config.yaml
n_layer: 13
n_kv_head: 10
vocab_size: 41793
norm_eps: 1e-06
positions: "learned"
attn_scale: 0.125
init_std_o: 0.00385
init_std_up: 0.0196
optimizer: "soap_variant"
beta1: 0.95
beta2: 0.95
lr_head: 0.00666
decay_fraction: 1.0
dataset: "wikipedia_en"
Each number is 500 + 25 x the weight over its row's rms, rounded and kept within 0 to 999. Layers, rows and columns count from 0. Numbers have three digits each. The size before them is the row's rms in percent of the matrix's.

# layer 8 attention key, 640x640, rms 0.0434, rows 387-447, columns 192-255
098:484532515421533509534571474483503550538491481500514501514494490549469456477494493516486506542507481545490457506472494514554476491500548525523490486504519483503492465509523534451493474521561500
087:536531497526481494510467500518493514492528529502480488482464472514476523525506468528497521560449488476503530503521474499466521474471540513522506540506505462502525479481501472522466507518506469
105:477510508519494505492493512482529502546557473497513484522517517515514487483543475529530479496495434496528472516537504519524482460457509529542526526478558519482546498494523478522487478508510497
102:559515473501503514472530487482482490499492503492491480516489478496482525503534512501483472513473513505487495479490476489459546498465547484527537495453512521511518465486530502512474530488468505
101:515493509524501477551507514504504552508485473469521503512522499519497478446529496459508494473537488491510497557468486507507508492487533483490504495518528494471520458485501472477486453522512505
101:484455485510486506479512546498496481477474514505507527497540474537506471478532485494493520444487507485456552482437523498459517515466493472494468479494549479492435451480539477506477479505488490
102:530485455544512525502527481502503477475495485510500453492496533523517514498502486557511495527524472518505538460480486533479528498515509502475493504519489479487515503543532490535500505516514488
089:533476466526494467441500464540536506434470506483531463509474504502490458519479509472463463499523490470536531526474477528487483490528471491496554482536477473530460507474475502484499488507455514
098:475516453510510484522543518497471543532493498500495519464506516503523536490495473480481524481560491550478486537479535489483485517518516499468478502495483513486499495465517555445543538543566491
088:495501513498537531516506466487468496491505521541474535524522502513513528496518521504519437492507540546522480502520496517502530508507494500525505498503477517495518523515537483478452506471496460
106:478498527514536499564491471488514488510531541523507482504510528489497519523499500510480541502538488495451456515507493509485479504491518472531473538538532524436474486477489548496506535529479509
103:474477537524518472522544542501533483519498485462486524516501511508472513460478476483508534533471505492456481502515542520505514527503526460502474494498508484487509523502514509526494521491533465
095:497521520477527530535510476467495480477512503458538523498510504489489482503519450516479473475560462498536495508473511481516491506479512495515512499518508503514491510498509506519467494527509523
108:515481508477511477471545496476470542509458514546544538461495490534478539488453488524488539510525467475569512478472531475515518487530523485459501492487541481504472466522513483499456535526515483
105:459478492525509494501520560513520479514515481476455479516475501493489527487504498528509496542471474520450471479503526470493523500481482480518496496518497507502494486492491528546510516482473485
100:506571541534455487527482455502513504477514499511493491492480521500472482500489520469507487462505526495494468511523471532501466486515500475524531501532520560501490524524484522484521451472481522
090:496572540487501529541505494522516471521503529509486505504459553438494546526470538545528515489485524493526457466545491427530501462515446506522460510523477503504533486534462549475471535472514493
097:494524510490528472539502486537530511491516491519478492472477487456481510484488502516478525568476465522468492490469482534464537520451526496503509539475512440509454481508528517501509459506529478
101:513499515481532506461540509496494511480478520500523530505498485490473492512523502483540500484505494507505457488451457540495525546492506527515496493534483482495517496531519478504484492529474492
094:496494458510461506503485536481454486495500504519414528511489527467496516529511506501486482501484529493486515486528531512454502502490470500509481498479452507539557529502501482532532515428513506
093:505500520465523542555481531474490486504545518482517536516544522515475509490528461520490474494530516495477499493522522460533520545469488502525514505453519504498521501485535485470435499528501498
093:477510488516536498517471509483545494495482479531533513494510509507467528514484514498516508507478480506481519536467501511509507538486503487502485519549528475493519517537483474507492527469473477
089:495468469470499444503510523480508521467489476470470464549476437482502512505491492479479498514495548507485493489518481558443518536509493509485514518477461456522448498467524488518511493509448496
094:513533435508458501508526522511499539549487539518489469463498516511511552495513456544537480489486487518489497494475506467484485481526507541483479509503502524519519486505508537464525521459542464
095:515487502496501494515500468510522526487517488496461447509509465534432485487510513486463483535491499489484466497502468521476455470508541472569542502457515506526456450488564525494493482518485514
101:494497497445536523540502452525516483521533536516526504484493504512509483502483497487505512556463467537486508544503514495492455521440526491518484505441525491483477532515487531466494495542528462
102:500554485481477501513494480509455506530475472525472513501489477457548518518478542483527500483479491509536510491520483465548504488472446568547511524571453529470501475498466559478524507463518524
101:516528451510475481490497478535518579465482547506533510524532497509451518535504512481499488499508524489512512529479484516478491535506524505523472529530492513481506491516512528512524504509459507
080:466495488506470472486501492535469547476469484477514474468488486476534501498465500529468501555523492484530531516535515471490511470509482520504517491486514489531516508466499514493487534515505517
089:464505535504534465476549504495488495492517498505499538475507494462530504478500500486528480515488492534482524507513498518510501559490487536477531523489487498498503543486475482478504486500446472
103:472504481507464463465521488470520520495454526500576516469477508521492529515465500516484520512505481508498475488512470482509520538498476492479457524532521483455509494511524555509525519511507518
102:528545521517450531473485530495533513473463504516537495527501483492493529510534522473481480483478507463506516484519452467522484508513456529508499503512507484494500501542519462493472516469479542
100:498533487489494491544509480489493470483543556477494512504460549523459450503497446504464480510468471498499458489430511504527510512452524468496473508483510469523528490496509491487464550500476514
096:503466485515495477499492479521537532526421506499525496481481452510504548501463515515506533479487548499467525459504468527439488482557526504518491498514575459535471465494526521534484471520551494
089:548464483524518518497483506533518541515495493451511459545485483510479505490495498499515490510471474504475538507508531501447516472447512531524511476499559444528508452489521474559482485499494508
102:513506503505531545495511474468532523515481484451527469510528470518522479524521473436504455511471481520489484554510510497554477500476492528523525520521528493512481530472430520495490524536510508
101:509506481509509551525467505481490465510554507449479499512539485505522500506534487487519444471549471490493482510449501482514483478457515497551511500501481539498539506510516482471504495495520513
107:532452493471493515519485445504506462521463499500511487497510523503499528510509538496533466431509546513520490479539466494463510463517507517507500510514514524481484465450502508497484509521489501
097:495525513513529550510533495492510447530502518523516517516498518549513517473507494518530542495471510532481470499459494485527494518530546468514492495477504517467506476502507497486505521504516458
103:481472507492469491462487510512478492475488480469476556516513498518477502523517536472537520484526578484510510469468489505468539500532492489466473481496489521517532482519516479526515542521479538
114:505547517490476509501434493490500491543516535483526488520467466470518507520526516500496493482517475515503493534526510490539456502461492504534513529513554503477501530515481505475472509466502468
096:465498509538546517504411471508507460506493497469538501501534521487532489481514507518517503501490495484509520511485483509514554522493490497481504481515505503497465563520498491513528484509497437
101:526538480517515518486475511472537495542508531499521488499483450555519507508527487505524482538506526479446530514470494511484490502474522526476506481495482510529491521494459498526506486492481495
096:484481511499519484523513510480465542510452465489528497506486472485447522459479520442505534520495469534505520528465526521482538540494552471512504466540517465492468463480502491482531500496479465
084:530519505518467488501545511522523510492528500505443479513488516514452537483505458517462529559523519493482481469483483535435481504508515497508501480432516484494532457516568502538505523532505521
108:527524476476478554519482476507532498505456511493503468486487488502447530514524481507502483483479521468518506519489451512444451511511512530518529492473440468529501517533477479515524481487500525
099:479506523500522477488558501494515538520449482478489487490519482488482499424454488522515552553551476491528489494501528491461503476531498514489481490519489504470507456478491534516498483507533488
096:513541502510499417489523465501522523526502515487531492436506504507463498502467497499491519496502497495515526525463481490538457515516525509485469508512498479504485535480463482510533474492493491
092:473520517521502483460547491500441505520500477495516509480471525490513448512460498509504477527493473552527513521508527504508488481534472514543507478529482531503534555454483505501478502484523453
107:539563540532445482510481520524509519470504484504541481518494532466518509515499495511527489513468514484485491482512471513503493492466445486507457508563490460483526484518467486503494534449469493
103:525535519539547487495477490468550502476483531474544473504479448507531502491515464494476472500509532478467500478530487481512523486492472519505513501505519502495487473507478509484472532472476537
105:492501507490474511474519469526470501498502500525498519504479492544493482502513516488501502489462532493523469516458485504535479477494500506544484543541552544471509455497511490546456493522510521
099:531482489513512494490496488541486531466489494498506543515528499514527464498483457506512464465474507531513538508493497515526527514482496490498503527526462461513524495479529491507447525500471470
096:556492500520518508467465503514508537501506443487489455504485490508533495502517551479506520480489509476537548509506476509488517455497478474478504448524490491514466439504511494495515474463501470
095:521521490519536493495540506453514508533483479457508488527479476512457499481502508484507507512505478533448489522474487518477471503495528508504501475472532473526507451475518495519532519536495509
107:486461464530486507485532496508470475529523544508524489510531505490564521492496512551522451446498484506457499457490494470451516506518464517529494485483492531488512495478470517495553526475496483
100:467497511490504475478535520520552495510471488498489452507536518541492502507557484477494517506525557480428462536507464525503479519546515487516520546493516557490488537482503533512473461534508556
101:478503513497465495504532491500479496518441520470523489576510470480548504526481509463564499465502524505445480536484470492457507545498546496468497529519450504493487505476477488504529483495486489
099:490462546509532500520484502498542489523536460470518495517475516467496524461525498499499513472496513491490485512508520536486544475479510494517464490500514480473496461514513496493521469511463487
104:502479508528511473462483490560537473489507462541488490524486557467480554516485506485514532523453460503510513537491524530524521490502480473463467533463509485515496523528467516525525483499460487
079:490475488459499505530482475484515481495545496524478553465585515486524501521525514519544477485511478483525475502508505506496506517488514488487480520507470505470522526533521508493521463488523529
# layer 8 attention query, 640x640, rms 0.0448, rows 388-447, columns 192-255
089:513510490549516482507454504500497474468558499521496486506517507509493481478523471477489530502503482469514512466503511496470520507517521523504512543520474514513504501487489470492465490488486552
100:506473510511529493455465522481505528530503507463502489447509513501501505474478493449519502490531467502480482513521495502542552483512506538527541503523477471499499485460504505489530467460474534
104:506511461470489485466485486548473509489522461483517514491479483536485510507473475519451470493475496441489498470528495476496467484461522470509577497549509546508517531494431490500495485496494532
095:498503522492484516518550535498511532527495479490485537462475543496501512502492514518523448507536484528474509554475480510521505477530498518547472521519467503476497465470537526495460526472479490
099:478488492504520485533512526523517533498505503492517501480458476480490481533501515517452479510496494455478557498505523479461475481514457494502510497481501526472477510491528509450490509491501497
103:494481494535505530500453514469519491501472482544472537499502505539497543495521479501511509507543463497492480521472446526482529477522476553503481493526509522542507517560582485534525493456466513
092:524461453514502508461498510497511526494469510514479503547529513507484485531488488485497494503508495478534447481450441521489547502514532508501489496484487484516506501536566524568490529525481512
099:479490520498492486543491484533508516497537568503442536482506479495487495496528502496508508468504514488455488534494502507494500497538477521524489474451484522536513468473527495494499482546455502
090:461515500466501541465474493515467559531489480525476547487459486512541548421484500515512488514491520499518517502548467513504540493476505466524531503518482471521517481522516472525515439436495500
104:472504496485468515570470517526494496477494523516488506466514498496496472501468530476519502530479529524498485531555498524462495476511506555496515507514508560516500484460480498508476511511475470
103:449495520486498510510520504513484459470484450472498496489533501501535520490471493470537524499483544496465555509565489513535484502487456519505524513525499497507543475479479505480484471498528496
089:472486507513520525487479531561518519496489484520516494475452514500469490477475492505501503498569525502539506531475494520513476478467478478511529522509519529521509523462490483495507508493462487
103:495445463518527500477492466509485521498488493547475548526502501525487464507477522546461522511527483448532505513466493487480518493530526510503512487499508489501500478547489497475458517501437499
103:498505502491496485516501538495469522481497429474501438460501464523530541535445495517489499480484510469453505526533529473534480488480463483473511541500516511501494520507475517451522459492491477
093:512530523490466467464470466526499496496464454470459456514506541477484514469479520488561489499530481530509530500459525492540530545509518490500489513531522496473519526444448497539472516503469538
091:570523521519465514527496485481509481482479511523492473527508484476483478446505523509559473488509474484513478489524476508469512528492494452516479506503504473508516439480507506568488534529522499
093:499519476547511473550511471495507467452487441531491482455503477515503483522475544535501485476505526499508527500476497505460497483485510538521505506506468500484516460468528510476492481512507503
100:462514532496487526478484499502514528476485480494527534500505489530498472481482493516493499526516514476548470503518509478521468489478501471530494509521484462474528531503498483477520482505541511
099:521509475477497489466461499505482439492504470491494473495504477502507540505490488482465527485459523505480500477497527463515522487451502483492517496514492458519557495550500435475534488515489495
096:490514543460512536511523543514526566512490542520591521485461497519492510488520470541497453496511526502468502499531514520493462507508445486472505488472515547503497528471491489469540513482533434
095:474505506514503513506521525477513486500491489507527508489498487478514521495465535529543537458510525486505537519533455483492506514545473522481500546499513458507524531481492485488496486480519470
093:482458475491533468495491508518497504471547482479491486514511462515505501533496477499457486502482530456496487528543532492457445517447518468528544480481495500503532470523467491483489484513517529
093:486533508506493499520528484493516488484510572526462530508493448551512494534543487494546486473490511467517449490522512455552498502518500520491487520480546520549518478487522514511508497485481506
094:446505507488527471491533455511467524499520432467541479462482515510519477541467540505477487502519501497496524464508550494490464496522520518486519474521504541492491520481454535466475492494500506
100:497509508494510491559574469491491460479489570506524508489529560502533518544513506483513502541487507526492524474522500476481487512473527485532502498497542532497516514492457528499451488538457470
097:559485484519471484524501508533502510524522495488454485544472439474523493478504496503478509476472499506550465532515492487526524488441478459491498529485477464519504452516501478522502516525515521
099:478520555477514497477456496503491524494487513464488516515505501488497519466489498508519462504474515493532513494512518468525509499510517536511490532523504485521537505452480509503514480497510495
082:527505494499511467515509456500511533473489510516470503536520472516501481499517466506496508513470524494552431481503502525484500508520503486498496520496481485526474486503534523526488515526501506
091:475517487501521517463482482495469507479486508533480490476508485493488543435481441525507524506498533526521519530469478477490531475480482454521510488535494457477480453487494511518509497473551472
101:491459457475482480469495493431490498437465500511486511531539467475489464496447538538521501495489490537517492477493461515539533517512471526500493502512528446516507498476511514494497474538513469
097:527500514485508496505494485465521552474449471514508494495503506482476470475518524528497451507490495477507532447455504498468500532534517483473519500538495486501461568482507463499502519471553485
099:482508504516521504517542502528530500487522544484543511488532520519483479517476491508471492471527539431478474488520493491514465519495511492496519514515519550520559501527511539483521493515483529
098:441504539500501475513502512521502522494535517485502454514494481522533487489502531518501480477456514517508522465508514467454507484532507487494475452463520510488448493477520494505503488500512473
089:496479514496529499528502526509478515498513491493495506514490494515505492529514495469520500499485509468481521523555501496451497483494521508486520531517504548476487522512518504447503497492499491
100:512485517466485513528492538536528527476502541447484528538509499493511510484524465442533525541476540502522455516539498507479508527475515464473535488510507526527514531492483523522517485531505509
099:503507517453512521544471526524476527576491520444526495445504514506471472495505511501493468547506489499456474541521527503523475501499522485496553466514469520506528533448491480507513501509468478
105:524514466481453492476463503505532471487534525496491517515463486488472514504486485473482468493460486509512484524518485503493433487509481467502489515478547538469473491451438477499446516554499540
100:459500472513506514545513537520500507513520536489524488488481528504534502525499558509510480496501512480484520541547534480480470515500506484502514474511538542483492504477475521501512489514509478
104:475518536477495513490504476548517475490509461478492534504509518512507527538523546478477476505489539443515496467490532499511505478500481503491474488503504479512464507502490455481531538445527485
106:488525504475507469516498530516509521537484501518516444543481474482488471501507539511540494493522515520517528487461535506477506509451526481498533526504504497515457517487512489512490505497509473
099:510495514517487502523466502508544487539504463486505441513527524481505549499495486533507485504474492533524525514459505532503490514507528497514471500512501509444441538454499504505531497526524515
100:463546484510519523483513525495493479515530466517521494506490497480519493537554518525555467496533543469475540504473508479481521491520517517438513507538511494486503532476542507536459542434478493
095:469479489489491459523506504495459488508513454506535482502483476491474513477499512526534548475528493527499545501481500468516543482502517502534487465487502514450498449491503529451491460512527488
090:493487533498539531508491466511466475463492464531507539461527520552504474536486507473487483499468495482487489517517518486465442490560512566482494474520528511476483481501525535474516529497501500
101:516506510485511499481463525505512485471466517486485465471498511487443484486527519479485478511497497500513516463503540467461487507502519482486505463517502506527474549461484451538509514505516498
098:453479512527514504521543484484494540445477490522493490504474512497475479493498491495527525504509494506527458501504481497474478462505503498513489526497472497443464420482533526475479479517479496
092:488526496514503490457492518487526470463482478535486473515518489528484489509503462458508536462517503518536512515435504505514560499485512529494483525498544503532538481492499519523503523532495509
093:494507482515524453488487478491528490492531493513470493542491502521477486502507477474517522492534532509552447527447509514541533498466511501525507540490507491504563461519523531485483503465456534
103:528521523515470479498509487497483480471471500527497501492518517493487450485494536492548466513522540507511498467495469499480507507493553508536466539548442470486509480500518499506482515499496518
099:495495479485517517522528485488477538494548485498495492509523496515493490533482476519458478472481546460523516491530490473495491480518513465476501505468523540502496535510500496503486514480507474
102:488512512511468476530516505508482500466492503485499536475482520505499466471477533484475460526516529500524520459516545474516526525473479493487549543549517497499524501503505484502497467443528521
099:501486458491532509455508533489519546507481514468506523520498479551493479485431480458496477495521518472526471531532434521501509487533493503552497537550457489477543486510508492493482504542469529
097:537484469482491503468498506484498480531528526481504483544483504488500499496522518492508480489526464494518500497469472488484508514503540483478474517516473518431470458523533503502474522498458502
099:462481508514493517481523544495478478444500506519505474495496504515510514555500515479472502494486506521435468535499507469489502467509528485535507447497535524505484471481498503467544541554525475
103:502511479461516547514521512513500529563480551471493509501506459475501475492520484516505511533474529525479457514496475523461462517521493513496481497505491531523529519492523504543512488506487482
097:500511509503527484528513522538527543489488459470520490457478491521518514525491511500510485517511531456451491539518554490514493514499448481478535515502540497506474560448497502505505467428524498
106:490520492498508511515475538528501516568526517479496490520451489504503498468526511479534460548491502495447478537518496523498452527470541465536520487524482520481501504453515497542479470527484546
097:525522504488485522501534495461468483505486463495532480518501531501541503485462511491546482499532482517499546495511482535506489464508486481524484506518528526462460446502490514512492489509515478
101:533512516527455489473498506519524464498505462519498494522510522509494516513478451459503513475512475480519507515524484484505504471489488495507463563528547507510508485535457514525480473529494520
080:559538494503502540523535508479542493498427537470520520469506481469511472458467499514542514500486446540510493496511505536522471536492443501506483502509504448466493521471450506487489473522516515
# layer 8 attention value, 640x640, rms 0.0452, rows 384-430, columns 192-255
085:453498485530516518486449509556507496510489508465517516513473520523525493477469487479516508468522522462491534520530537509506513478503497462483498498459490492496488492540518513535463491505486519
085:536495502487506510431524521477476487529446531507503538476508441473509463446471517517478504492507493512471509488500497534520441454535528499501508473542519549507495491490474480493466461464497502
086:508499488486509511528517534499489501456504550497474483485526499489502540487468512491509457478527514538500476496503545481538522476498530463527481519490492507450510503519511470482458520449520483
084:509539501481500469519504528474523500509511464520485456482499557484538504530468508479520462522496470521518493463525526477490533495536487474475498506494465565498500503547523511480461534533479464
082:511517492486499532487521514518511505566500462499505518520501491526483486468501519530439482494456458453499502491498513508447507471503508510513509511507445478533487492525531496485494551526515477
088:474488481457502531481478478467489542466498507472509488494514548467469495557493518518496463480474501500505500510515490525516512516491516494475526481526522500490449483510508486510529478488485497
082:518519499494503458464483478480524447520517482440492498503467476501514507472456502481493486466504544483470484556489497483440528490478493459486505520531480476476508492516486551517506491541479495
087:468535524485484518481460502534523507526478492488481480492515489487516470504514472516494497561456484442481515499497510536497526533551488495506513511537502491465495529568486528517547446521499507
086:492494492480520491524509475502524528500536501494500458486469510488509451477515507496508514492495516481496518521512475490499527495464506533499510511483482513508487491492509504537501467535495453
082:510506534462537497491493542491495488501506437459480515502506522514528461475512500517492480517476478517469528466533509518513495468492451523508510490524504477514505480487469478494462503510504458
088:513491508524515530508484525542491531535534473492535517483519462488453503488500487500482541517520459480495488495506505489519499503515489532507498497523525514476499478472529498510520534471494526
082:499518491537526458517544551513495518495503491534501536496459528520473486509523476520490529513499531522527503478505461474516511451507504512455435486500535514482545477512495509468484502490560495
083:504498453487470491507474508528499469482515534512519492485456449473519456479516497544516526453493537472515512490495550525508466471537504519490493533527517524508498480503487534545497471511471502
085:497515527498505534479469499515519467467480441489464496515480510517498497510489466503513495481499509488450529530487497558456488499507477518449452496495501546458504502516465541507509454513514469
081:507521474488487486543505512529516506450539504477468514575534483506502518520466513479491494516504484478488507508484485466518531491501501494531582521481508489509484509497529471496538505511450472
084:510491502545484479480518476489482485507512514528448523473515524532517465520502471449460480512518478439468490476486535459515553563489419485513460443494447476479482493494508545483516528494523469
086:484502489498484546499491511495551498436537522470487529516478513512495501507494435512547506457510536493499531538512505487526506504488512533535506485496514533416510509475510451504458506553468506
086:470478520517494473481512508486496511492481510508448509504505485500509528515482530479478531475465508516498493533516501470517486469505480497496470460544500508512533509515445442514484477516492471
083:497473448546508496499490446455438488509529555469545456515460493494552484517455514484513511503500499546519500495512481459531474534484514473530469494512465521495506553469496498472499491514530500
082:507464523464483461554516470517496513484513448503475477497467477468486511483536487504511522535472520484501481487488480505504476460471532523478477513525469451490497495512417532564486466524475488
087:515449527519494520487495506462495471496490480502524490500513473508535492510510495492485493483548477511497527505465500474494546523493504467520483561512482522535479438496503478473488455461480478
083:509538525470527475543481487512487492448551569513519467549474486491501516496543491524524496493461493509476507513510539532526515479492481497480489534488464522497517520476488510533540496531492501
085:550505544519488515500475525494527505478487483482527474527495476535463479496494503496510425508488489475449513511507505506498510495499498483526478495487520489478512483468489513489535527543488532
085:511553472495570539481506506481520518490502500475510521497533469463506489525531504522496490469476559507535482523499544529491514466514502485453500513497521508502494523487469508444462536498530488
086:496502520501469489498500447497493507461472500452471493519490471508497467506553512498476513486456522477527562514524518540526462488505480525503509469508481515511480499485503511540518476496481515
083:522489507515501514519512467521496512564465492494492534493478497483516502509443483503536476454532478514500491452507508499443533505474517479522462532486502524458491526462454495532451479481518505
086:516490504499506509496536506513474480499465507497475513512482542498480491462488535488483443493521445527451501491520494486520521495469483553562477529551480493491472486521494472517538530467457473
085:501472538517514509476502471549526503524473489528512491526521519543478472510489512497463498462471466501484482496499516491501462529477501508486491510472450482507453497488476465520536462522439524
085:474504482508498462502480527481510503531465486497527501524496526525505508497503547501501461495571542463448509526504473468476520500513506520482523487514450474509474497501517536446511503468517559
091:471499446472512425516486493466484521520501485509465462524516503463501514518516515539542512528446485475519524484556483524499504520485533464506509489493488445517524542484504536536530457517501517
082:502529535514475502480540501473488508483466508493475489480483508535476527498490478484516526494543531465499514494452502504513537508467548470504509498480492506493523505515544497493492501479526529
083:531507537475529487516545524535514520498510467485454525506467535526474459475492540507481495512457541499526543492469488534474464468530503503519497481536506506518535496501469493508558511509514520
084:519484545532527538512560454483492480489510496561500489476511516549501507497505448457474508543535492508499520492510512517477502517470504444507462519520490491518499459491479490496464549526483500
086:480492467508477487522530490455486491454505544497483458466517519498472550507486513477516481509484488516552470516491506508505496507510510511488512470460472518508519511471490511522500451493439503
079:493485533508495478522526516474481489446491462541520495492476499463549494517461507513497515497502479518507502516519499545508516529560484457525489498535492504463529515522497541504502508462515468
083:502499479554476535484489493513501528538506505464487528463478506529488491491488505469501472509530535507501473454523509513501450521525537495524537478526487548485546489489494517509501509505499469
084:507517507468510504481484499523460502476507492479547507527531470527503525483516455538527536505493510492525459483532515562503496535491470483515508505528545466486472503452477539490472505495458513
085:506524517479507505512489514502503509482492500528515489526528526517533502505497435480491495517536511507468448499476526488454538536510517481531504550502534497550500532517497533492531480546486543
087:530509507540504505475508545502517505495478467481495496527500517498481480471505532492508544497557527516509516485506487471463485498526551501503508464546439498511482475531476537487512512477531466
086:528514471502536495510495498498524516456532480512518523489512518509497482532518533441499528505518506523499460516531507466465492477500545476566487491534513519519504537461490461446500509465540482
084:504487445499500498474530492504484488538526528510518479474478548501468455507533489486494491526509535536509528479499502464520486503524513497533528488531455470519473477496464485552504467547487540
088:470475481529521536516412503518508485512471534480522483509505496492482535430460532522512457506482480482516451509482537506479556523496477495492469523524520499526514462475500485506514512535502513
084:507477440500490506477539478505481529514540536490492500436501558480554472555484498453544479479525490521480520493533505490508510505520511496554544519509470523510486563500533515518448531491500470
080:488517500542517554464513478493523467509508500488496498463520515535502492533473469496497459497532510465515504516512517539552476489510464513492460463497502524466471509512489492491456560496517488
087:531468517515510493506445469535522536489531526494488492491513522548513514527513533516490474549533491498444482502509458510500524472534482489509529509515509511533490478515517475592502530489468503
085:471499463512462522508495517465454522476494525523511492516481530465479472527561517512513510532480531475475514495503480531538419493482508511463520469492555482493497501483486504465483477500468484
086:496537445505522503478510453511490550501472501504557469498545487526478487502494509523538506479517519507550537463513523501459502550505531491468512532476511548523509515440524522471488516490535471
# layer 8 attention output (transposed), 640x640, rms 0.0449, rows 384-429, columns 192-255
081:530500542463497472484512475462522479519513506545476525504509458537491463516498517487476511506491472538510446481455508507521460553460521548551522494518487493506516494459485529456510569480506491
082:500520459540494491533487479580545517498555489455515503486504531473492505516472497508512516495487489504534496505480499520496527548483525542481477513506462494490482465520509510506547520542490479
083:523494457517500446508496490504494481540524477515539522518532528499468463479512489512500521474480493461475507490512478514489527498478498518482462501539509451524492451512498532514534531493525459
085:490445476476509496489508482496490493467496505482529552506516457506455494509542507491493532433530547506530528500498500533500492487484524517483520500450521495502482475495524485551529460462479496
085:475521497491497491559532487486495491447538491526504493515449498522531506488503539469529472489503541509532478498498510475549499521482487493485485475443509540532463499491443527489475478512489495
089:529511497505507516490495489502521461514505493516482514495480454532504498456497487493504550508460494487494514498490462480494500498532537509514471529482486487477519472480485497538493496482514500
082:497512533489519515532490503523458522532518515538538486460524500507492486519498482528522558538510509467497498455527475515521464475522526514494496526505529543481510530485527480484476501452503462
090:578508474480500513535492497466494477506520514468493517527480493493498524542474525521471500460502503524517511488496501484499495503478525510486492472493506483494508476469510481476448529493486534
080:507485495501456479522493533475460483533508496530519549481524516457517522490459519518518500499489498494463492523490537516499499503513540483482473486507506486479518521501525515490443517468517516
081:550496466484487541522516509509491496500508525501490498511503460494506521498520492505473495500510506507506465517473445483502488515492552493495497497485493518493485489531527522504530482537488503
085:507501508439478476490512478490505474481476529465468469554488560471540481493506524502502437492471523490507522501496489522490491482531468460492498522523436470539508521514463495499526474536515507
086:517470480484462534472500440525526475527502533517466468504544490465474505520505532464492496503492483481493521476542531506538471531518510493504536480457459504510487496507497489552520486515497531
082:520465546480533481486486527480487479468495459509506505521533535538503529498507510468504485520510506518505516501486507497448537556490509506529525529517486505497554548501532470452495513471537476
084:505495457524528500500512514486510519494532573511533472461476494515500500445511507544459482501511468501543481459503485482518510490555530506541502466505503452533491490454512472496466530478490501
081:504518501512508518491487482482507496507459535525512476431449537498522442499516474554514468507508491526512493536497532521484485547453469490477427498549509518460539543494464524511484471539499537
082:505473539453543506547503540494476522473524461476543481510540539487499493499511482511489479489486502531578527503444487501484484459502561543489516576465506488527524477529505436492488500510476491
083:490495536514481489488534494498452533498491482479504471506496504548491507483519531494456503522461477511464489500503441493479498516480480479493456437506508461515511478499502521500533464477539503
084:524477521493528540515496477518508532487527505473562502499471489525474473535457467481482503482505479477483485504501498520476496497504494477494491548486503504510469513457506522506552472477483510
076:486528497495483495485484527527499500465496525515535502483552492438487502487500504504491511463514491499446472481478502529505466492501504515488576486507497481490530480487523506525511534503506426
083:503538460498459529491525514476480501480464521485521508470525503522494529492466502462496493455481487512458523535519480500534469511525475513492459476495498503515517480501518482461504502488525522
083:520506471539537503486520494510500518484524507512504513496493528495457529509471460499518452522487514516494471507509513527540505518488505541463548499498542452479490552497511482520459529465491517
085:479472497499472519497490509482482539543448444473503536460520534481498516486475513483533510479518510517506497509494470452471507547483547490545546446522521503477513515487496493484473535503503527
079:424526466446520538534488483496493509502525500496470496498512497509510518495509517469504544499496519515497502483496446513496493503518508555525518443526487517507473475492521542473495489483513464
084:461425521515470489509519521487494549478484513504471481517511487548467517482460529490527479507549450514512499450514458459459499511526478485541480500503455484491508491499540489579484457526535525
088:487514525487490543506475557482528511507490493496525484502501517515456555544469483505501487502504465519491433496461467481482521533516489481458478522496581512522489489493512492492525496516480500
083:506512516470467493515487524479479509469471464466485527532501516513482477485515498517464525506506489460488497546462491538551499531465485563488528462507474471567554464516522505449474495480489471
081:511506503494488500507492506502548506476533461480509489517502492488525524526529464487497551492513517513516512522525519500522473524501461464438546477459477496499537490502504495493480493509530547
079:501495500544514543515496534460486508486468491525491501485454507486486536478505495502530469532481500467518493488504502507497521493509503493516485516527542489493522504506499501518485536452494508
083:488456537491488534483533453514512507470522492527499528506515458499488452477520457492532536546458477521535481494493490495471493479481542449528497536523548536456457481494489445519522504508471480
084:533469518505476495518471477525506509481490505491506509505531492501488489503459494444456492464555506499471468513471529484529477476537454544513496536508500541487515469518516474500512510494498466
084:481453459511489476483454475530470499475552512499508518516504501480523469478462509504487502522492433538473500506515490515485473522496452531500507517511517450493480492501429488496493488493470530
080:487520509513485488445465446500518465515490535508541503510502477478503563483508458510476513539507477518476500550519489487550548516487503499511522507502437520513454499519467525503494487490470443
078:474517463449468498503468560531499515525514488463500491486501466461467526513513525517493491499510523525532446458487515507520502474487492524506510491479521545503528553507492510485511485537512520
086:475502488518489496487546494519519525553517459460524533524478483512496473496502497486485518496492472499497483501512470509505547484487455503500495528485558470481453493498537505485493517492537485
080:530500457500462468474495503508502532476530502526498532515511497533462493492532496459485504513490492535540508464539488442474510487481481543432518512514515519513472498529533501511473499532516526
082:499506526467512514499516514477520475462519478531539486521506496483526462518522523534497543476443460479488507530495454490522540497478492514486492460483538485537412467491531496489481498485523492
079:513529480516534547523504540476583530513503508516455494481501513482470482494485490486495463506527486488496528474466467469489505523479490522488471495515477491516532527501512452538520467458486488
083:484510481506525527467546460510491518488494496469485480487526456521495497478500535532510513503466501490490559491543474515534503485496471490496507482477489499474515520504472501517472508486536471
083:471505513471507521502466453518507513528510517495518505510516480512496501532497487518467490486461466481533461531514454506511528502470459495500513531457547514511500532530503458518498467510483496
085:495503515543522488493523477497487481519487497461512514488497525509513498476497491563471472472506493491505504490501499526495529519525525495506535475531511500524510485526482515533505463495511520
081:490477518522499501490486489495505485486484495459506520500458465491522516506471461489493501480460466502473466503501481502514492508506538490486476485491561508488507530505511522480506495490495482
084:509492511490472496462558499459543525531528465513494510523516489521481491525547463529464555486488484489491519497493448495499457470530507525533530466517485510469467514474483520468471516468479474
082:477537548493510470483445509518510441473481506526482505533506467506460533470511495523478530517476525505540498509501558493484536526480523505444465471458490494501528426529496528501512560531530510
078:490530510518445456512485527513480516504488479519504530528474494477504497495524498501482525518484526514481511470498501473502490514500549506481504522497469484532543508537518511513505477482499492
082:495546543469523487498552510446488491508468448546492517471499488497501509460514481484500489486488498508535539508507521506525500545462518536510498501441509493493493520539499532455481490485483478
083:491470477519480434502547519523535506493489517468484496475477511476529493503447504458467480461482503526487494479498526508456521500525490481547491512535476510499496467479515461559499475504507496